config.yaml
d_mlp: 192
norm: "layernorm"
norm_eps: 1e-05
rope_fraction: 0.5
extras: ["local attention windows", "value embeddings", "learned residual scales", "skips across layers"]
init_std_up: 0.0625
beta1: 0.9
beta2: 0.95
decay_shape: "cos"
batch_tokens: 16384
Each number is 128 + 32 x the weight over its row's rms, rounded and kept within 0 to 255. Layers, rows and columns count from 0. Numbers have three digits each. The size before them is the row's rms in percent of the matrix's.

# up: layer 6 MLP up, 192x64, rms 0.279, rows 103-133, columns 0-63
# down: layer 6 MLP down (transposed), 192x64, rms 0.271, rows 103-133, columns 0-63
# gate: layer 6 MLP gate, 192x64, rms 0.294, rows 104-134, columns 0-63
up103 096:121149130118134114128210083108066169131203172116157195197109097134128130091192107119145131127110170142096106124114075154175153115132096141126079167168115132109132095107110088155111114116171111
down103 090:162154111198152089129152099133081067139130072126140086135193077171124184135125133133165131144103096162136117106141127126142100107196114187118177062165133126106135131109100054124132103114114109
gate104 101:193128122090128171150123104152107178131104157161121154111167161110132150094151120076117166140069171139116174169097114136055129125049090063154138138062083112114123137175123144123117165126127151
up104 106:144120164137110085112090142090119168152117170114156133127121116086109147124149146066066174190109128087117164077190199122156070102103152172118106149194144112166135159106115135132125075122124094
down104 106:162080108147117107167118076105114120173075124119129128118104106086128115131125147080094146176067155154139150143074173129149198099113082107091141140132120153177174120078155116217157151171129117
gate105 097:129075128137133145104133142132106092080208165142110154105114098113144140177133147099118166064088145120131180165091173119149058085131129090120110115133092157075166135111134136115183208144121166
up105 100:078177139154108134109171132118074137154140203179160146165084136096131166117148131114074109181154083116087108158143137129116086080140174155145106171136168106124092100098105155141100138094048129
down105 101:137118143134118142157067120154061152113162089139101090102065126132082150087131133177141147167077172073126100157138111108172155117074046125130149089148165126121138177106168129147127157167131177
gate106 101:106165126136112132140106187164144140124077098169130158114125157146120099118209083177093110112131114119091093127133088088138147143074143117143175122131109230096160128208101130104150094121090128
up106 103:099122137122127078124113148148100120174145169073144190197084122126182127139109125087106168174140167107157097132085107144126149138137094115101060148099115132112154097086205102177134150145124063
down106 100:128126116091127160202147148167164065131105053125139127126134158125082084143161077107178142088166149095122132102162153100189077161114189099133124111113120164155110120112185085139152130094132091
gate107 103:151128132128106095134127163122127089177121230106105140165131130080127128127155113144070147146082100120114166156153153110150103095115146143083136095126168143134173189093068193086174110135085171
up107 108:081146110123095139146102110102104131130146122091099092086117052110116217114144188117080152165135213129131175137132140111138174113117105093171153152088136101172167137122144195145107139100130101
down107 111:085159124103094128119123154117163122126131177141122129145148108130151123135098088142131102039173036096127087110083141172139131197125141142132161095113178169176109141157160077148181094133085131
gate108 096:152098130110145115095144139118166110144061152140152119132149204144096151176138096205105103069154083129097101096130101102210096074128094119103161168140145135136084178111132176119112131145139164
up108 103:147090095137141083114134112128129158130157061132079106155136070092209098181163179112144182102159131160088151122088134145126106156077177109105173154143141101130107134172144060133143082136141146
down108 104:132135123131067146082123091143120142118098136161135151121171166143114180154094130162143054126110140025150077142140139159145175144118080119141195127145153136056149136112067140087117144115120161
gate109 101:122123088140175055076156171153164140134129123163150135160077144115119148160110111161133092119193098136144093123122131074160072098115128085075129098118109188146075139152149171084178130127157178
up109 099:099091143125145137158168130128154170158117129132152074151134094117093107125098128130153139117150082153175124150137128134112059134113219068066131090114094193179104129130140145102200115124134194
down109 098:141162103165056129171124066109091084103129189065105084125155101131171118132146112122113081122101140132124154121135163169128172142109144174143103072173185112113207125132104113173154136105115099
gate110 097:133118108150116083101097197145158134077120109107178156115141215137082113218147107129127103106156164137119092129217136092134153175100118110131127114128139137144119134165135096093088119069122164
up110 094:122126116156095147077084161141154122092102137108161107092174129092090139226149064154125069083181104166128149124181160147130113136123150132150132202148141091113089131148119102114113124105149188
down110 089:078122126124142058109160079134137174195095143073117082112156119170165148093136116111148106192094108091166162144101079138164125107118157130149163140137057122175143090106139161136157175131138083
gate111 096:110129098133156126112113113181136122126100124140174114126103118085164190128105113112197162197140136136159134125135112094144077098061122139068156111081108122137105164131135189093055176178093106
up111 089:152117128156132120127051117138077150194090120139199112138098147083159151091091128116130144141176076130140124059164111109157119102148117110157148123157100159103051110136149199171102135173117131
down111 093:106120148152127142125127165096143117113185033117101112195121135090113098133127101132118189159087108110170167082127167145129132121177089183122127115200094094095175087130091158101164148152123138
gate112 104:102128075083146092099085126208119080118055163150125157111157110154138084210171104139172139173147169111101102171147114135101110110118131128069111162091133116081112155089162132122144151144133141
up112 089:156110140122121127136109110103181153157054078077192146142138167103195156127146039109126121168151146145121149165111133163126122108131095145175086201135091124153094128121136061139108127146095141
down112 090:234094062144138173169171092139098119131117106102146111097137140158144145107126107122082164136088154166119099116099089116094110081129132120161110157121139193134131177088137135196106122145064125
gate113 100:134116075211112108124185172130102117060097104170145103105048178103155194154135137137097086135165113128086101146123169112196097118141089126150158121106117139115125116126163137081112137137165130
up113 104:106140155070131122155113166143150106144141163111129187144201100117088097122123138061134137134069179088108143134153095103126130082109152159081088174095111113136163184108099165186100132127070096
down113 101:144136111183139152172154135152091147094142102161172047107038143077161172130159175120126079102115125107089119102172154112137114127081120146125137115160179151189112072116127175100152121137126128
gate114 097:118125112151091116106171154162102099131140195130141133102173125093144163116130132125093151173107158128120167171158123142123078054104149152143144122140056083066163147078088215096154137124098113
up114 100:091138156128103171096115102158114147183169179084114102122168137138134100153096111204135079139159119083141157096155090094110093142136163174111185169126112126139091168120121197095116100117109058
down114 104:121106132170092132146171131080097119118179175136152145169202158122132136129126067166111104103187109137098088118198109163134091131155120225139158092123107116096139097085089122117124093100113118
gate115 110:104146129202124096203102129144091045102130169153139141164098088132126118145151159085111113123124094156137123226120143081156108094119135113132148103151126111155130134126093124079062187151155132
up115 115:105144130137108149074140121135132126170135136078160127045054149096151092133152123141091115145094096135039126131175147108173068129185113146172148083144091157117170113121159130165152155167115141
down115 115:102215146129142139177157124133100095096075197093119189191056097129113159105103097088158107143167158084164151133110129153153072123094166089096146150143157108142115130102100118140111114119145127
gate116 096:150089130077161102152084134196061098211105164140119177125165188128118112140117083151162167136160192110154105141132135079078129135070140146102132127149085115102111141085155125104105108133128106
up116 090:120085132140197133161143153071169159106126135150062142180081097102155119124113131116124124085154144147106143109133185183147046159141068114117139142130171121127156144122108077135078121074086164
down116 090:107112152089087100116137113133226159071139116141162096146076068175128112174142130145169119152105172123115140168131122113158122153110084093141077130082196105112133186092096103141161116111133088
gate117 102:169105126128157156146071137098152110102090106151099077141097143151110136175220131113099139117118073127114082189144127097208109094134150075082127128090132199112163129153142129106149142146146162
up117 102:090175177158170133178087134138122181092118173069147148171117152119155167141104123144055132145123108108120094149160097082136155102135114161118158103155156099150068120086099127156072086093123070
down117 110:165047150167165149167162145121162088145120087138095169144097080117074148160177148066157073096093107141120147151084125132135146084123085109102083126136108135135126135153127157136188123197114160
gate118 089:127125091116170096203053130110115150176143104169154117149114124147098124177100127120150078108188105137186095128113095104092143071095083072126154113109144153138098112194132164172104139129168122
up118 092:134135128151116157121119130082118084070123091138111153109184118130157123109136157106112100120152166179101077156112173120188071118139141137140147102170044150171070129123161165146043138136173147
down118 088:135128123124140102128140145240164125115133090167123134092117159131099169140111136104156080123129062061138090105106169155140160157116059134092101152153126103088183156152093157084117139147094168
gate119 094:135112139152131086167128148147136172095116105146146130146000141101219184130156102094112085072089091096092099176131124126142125106122165149144148107130111142189130105113116134134136122142100154
up119 098:116094151170133194132133137144091127158149150180165103169113142141090111127111126044076173120112123111142156128105111183172114114123105117144147131105167146149145101047045156111065143152100124
down119 102:125116166127204150164083105066097098137089201121142144107089135124111148128130158159116211090113128112146109110090147130111173090024131127132125141146157085185160124121131149125111089145125120
gate120 107:136137111158127049131112168173150129180113191122136124104083098108217105129179164142133160139113146075125111136150082115127145078082157131101099171136150166093126108125156154090082147137132064
up120 112:107117120091174167153109135141092159094125058124101116149153148136103152163083098096078107136121108145120157094154180148061082169193143138122131114135080117153164179094130126113177122092085199
down120 106:104162154091146133134080103126159138185145176099056150135142147130159159106160137104157115139183091166146136134182137050109093113103144101155066091115158134106134101083102160048121132168109136
gate121 094:075130132148091154199093128126119145121111104172217171171104158168143127207110102144113097141122142100116128151177116077127146115176065092102140130128104158136119124088146155138087103184115091
up121 096:164138172144117112091095064079153124144156160115190095101104133121146094128142134159127111173173105151197090111115051120175118162126145091155175107111093163069088141157135185114100108144112140
down121 097:151108132204152120097144098169144098177154155136085139058087141045064129071136137136173112099164145151146104121116129125149109097088169180111092141086130117163162146157139118092169111108150112
gate122 104:193081132139133118173183122149091138127102096142214129144151120105144161157138079105121128120131147123087148202148117157093055075116100121123152133075123121084164123149090141168184091122109100
up122 081:190087144087136152124198078070105139182107133123131159122121036086164142113154101140092162132070156065129160112165150147110154107169111157126098168134110166105141140105166108108107093128121140
down122 082:169154150117141093128139129139143126131174118096170077121122132146113120072192080125069120126105085157106194093113118060144043163180145158116135090103139160116159082144105188145149143118123145
gate123 102:163137088129179133084168142100144096116159087126146134145161149116111116189147130123143133100102158083131173117152111092155104095114164078118112165064083106114111142146165222140153129078089198
up123 101:134141129081094163151106122132102137126102127139157120076114111131120082140130125117097120158126130090132124196108132132125193162115083156208125040152107201127102117140135117139066149176195084
down123 100:126100076123152133140179175105168055119129129176186129133118178162121090153150122168151120115179166117123101138085119142124075090127110087070097063087123112094151158139122096120152171147109187
gate124 102:122110081171138124142141129152154109127094189137165087088127089069125140163191123170071141210142153093118132157096159107153131082101170175099143134147145147090133126078155175089103095089149134
up124 110:090162072176099093148087165153139102093105200062098096160093087099143086130179147159121158151135154085155165153093196144139134144121157169102148135154135121116146125115174127123096139063108128
down124 106:055067130171122116163112111159158072184138138107106107146167128147153093129137141160133177121121065142109099152122133100149147158169113184104137128138063161067190133141106082064146120129106115
gate125 094:098124102085090136189173095155058135176099154149190183144156163149075128144108094117185098144147160132139121174143099131075138097061132156117119138076104157122175138130124081124154132150155117
up125 103:153087139098108156086077114187053151167087190137117087185109117162094143161189091112119088153167108149127080131169130122112103146065153138121137144096125109103128144112150165106171151105154169
down125 103:132129132029124141144157055180117087217118112085139123155125133089169151152098088132143117124083152128137113136117143207127125128122113148226082136106104118127142099155133127132110127130156138
gate126 099:115088141191151103184072150090100172109159127177129125076093133136107115199180171101077161108145101121110136110098161118139115146173099100107121118093143095142102153103152139070125203170140118
up126 097:085145182083123077106158111177096081121155133161140182121112169089154136075189110129151149116187113124130099150057088173132094088126055150137154133127114098114144151118103162170144137133155087
down126 100:202091096119156155161138145106124155134167125152081116135142138115044122131092137105078090108131099126071157178059165106145097153149181136113118106174118081144122168108178132081133120132176160
gate127 089:154140097179139093153131109109102118044110143071109124126142107087144133177191169111078170153101138152141150150110195175128080128126132105125186127113117122112178126098104056130119161162179130
up127 096:120120112184126099126173130131124185104118128158092105134133116135138122121138157099106122093131178091153149190080189111133141080110127108136092159119111128169174135142044136087132229095185112
down127 098:127107076113138144111132152127135042142095192166200090101157167101179116129141083129148114130145093137123097115154080065100118119137130083172175178134135122130153128118161155168131120116047137
gate128 101:163108078092122118150164148103152152125126125147181148100120118126143117203126147138160127109075161136126117131174134083146149108120123085042168149041051149150136098153177108117102125156178140
up128 090:143114120150143133217127119064200151086157083156150113114130156140122081152124198134175103097084131142107150147143122094183147086136084140086093134084068147127122093146164115146087119151100131
down128 094:107135097189154104147082147133100091129095063073139114154134150164110182082179082135138153125136150149132103137126160137098099126112151141127115133199188134055101139098099113119203126097098174
gate129 099:106141095134128116150086138159056130095128094153187146106057107132151160138149072101118111106111129147126090196161184107081100140085149133161088120108127140116157144108096168161151131118179045
up129 078:150093151131138137113177140132178114128126137100105131123152175110115086141154118178117135165093099111164185072092069116154161110142084090099212136104058067118120119170140119105132123140092190
down129 081:141128069134117141144162201098142132183172056138141171115109135057112124172090114080128101159121147103152107134142092129155128171087096087100137209119133105161122173110126091103170124114116086
gate130 097:208127104082131096132160153151075088155108133159141209130087127122179097132124122108165112113113207116130106120063106111077162133086126121114124128141164091089193142167111156125150135148107089
up130 106:043139127181102112106103135159177157071111120143153142088125127086088147146162095162088179133188104096089156145168136099213105156149096132156091141115075155099115152137157102135096113128125144
down130 102:117171119042126149118137180174092104117085166105159137122072198101139098154148109123158094160128114118091119138165107119087074121086135110176161172149138090163156121156163141117060126159154095
gate131 094:178121118131174119161139131177117125125161112102151136162123082110110114111167157098119070160190132140131101162096124103164041127083113147127114165129195083119176151083078156105122202131100136
up131 072:134127127119113111104113152132133087189062137129076186062146138195146106119194147134108210095071093111133110133124094137175136135096109127127110151173113166131162133155169129114109094141179084
down131 075:132194136110103106089145102148134120171133105139099167125092160110119080085177181147106129141148148174095164108124165054143101163082129169108138172128143150122137117164105107111100167128092024
gate132 099:107151117083144091106143136194084110116117135135140224094176117142108129132120160077110124118056167138127165181104103149057130151106156123136128156145130100120193135165125103127077113102094075
up132 096:109120138084126135094141189125076107198096119130147157117225187167116128142109099133158136095144048112115125096128099150089112194110132108091152125158130114107143137083111098161155117164089162
down132 099:104121154112104121156185111108126169072121126131143120077219150106127102136116104141104162155113093147042136151166136173179065176137146114094124141163205100131105134105124134169115118102096104
gate133 104:144084132146160062065154173123154125136146149154108150117075138115176068176189130152094165163116135107107107093149111091096098146063184069100171156118143106086128134122183120116155134109125144
up133 103:138092172117142099109091149083191094114162116166101147153217137135145090122136132106119160108054129124130155090196126109110141128085180145070147119139098147107130152178098126153159050121121138
down133 101:162117145162107034105130073134150129140084146064150139092159126125112183147145126142164100133147136102074155157092174141088116125088128101190122121216117132121094109157147102160166091135141090
gate134 088:131139130186110125149139133117134075113112066120153152126119113164119074153147178128130131168129095148072096131106129063129124081168138084109128137068104131125176191068167127157130076184188140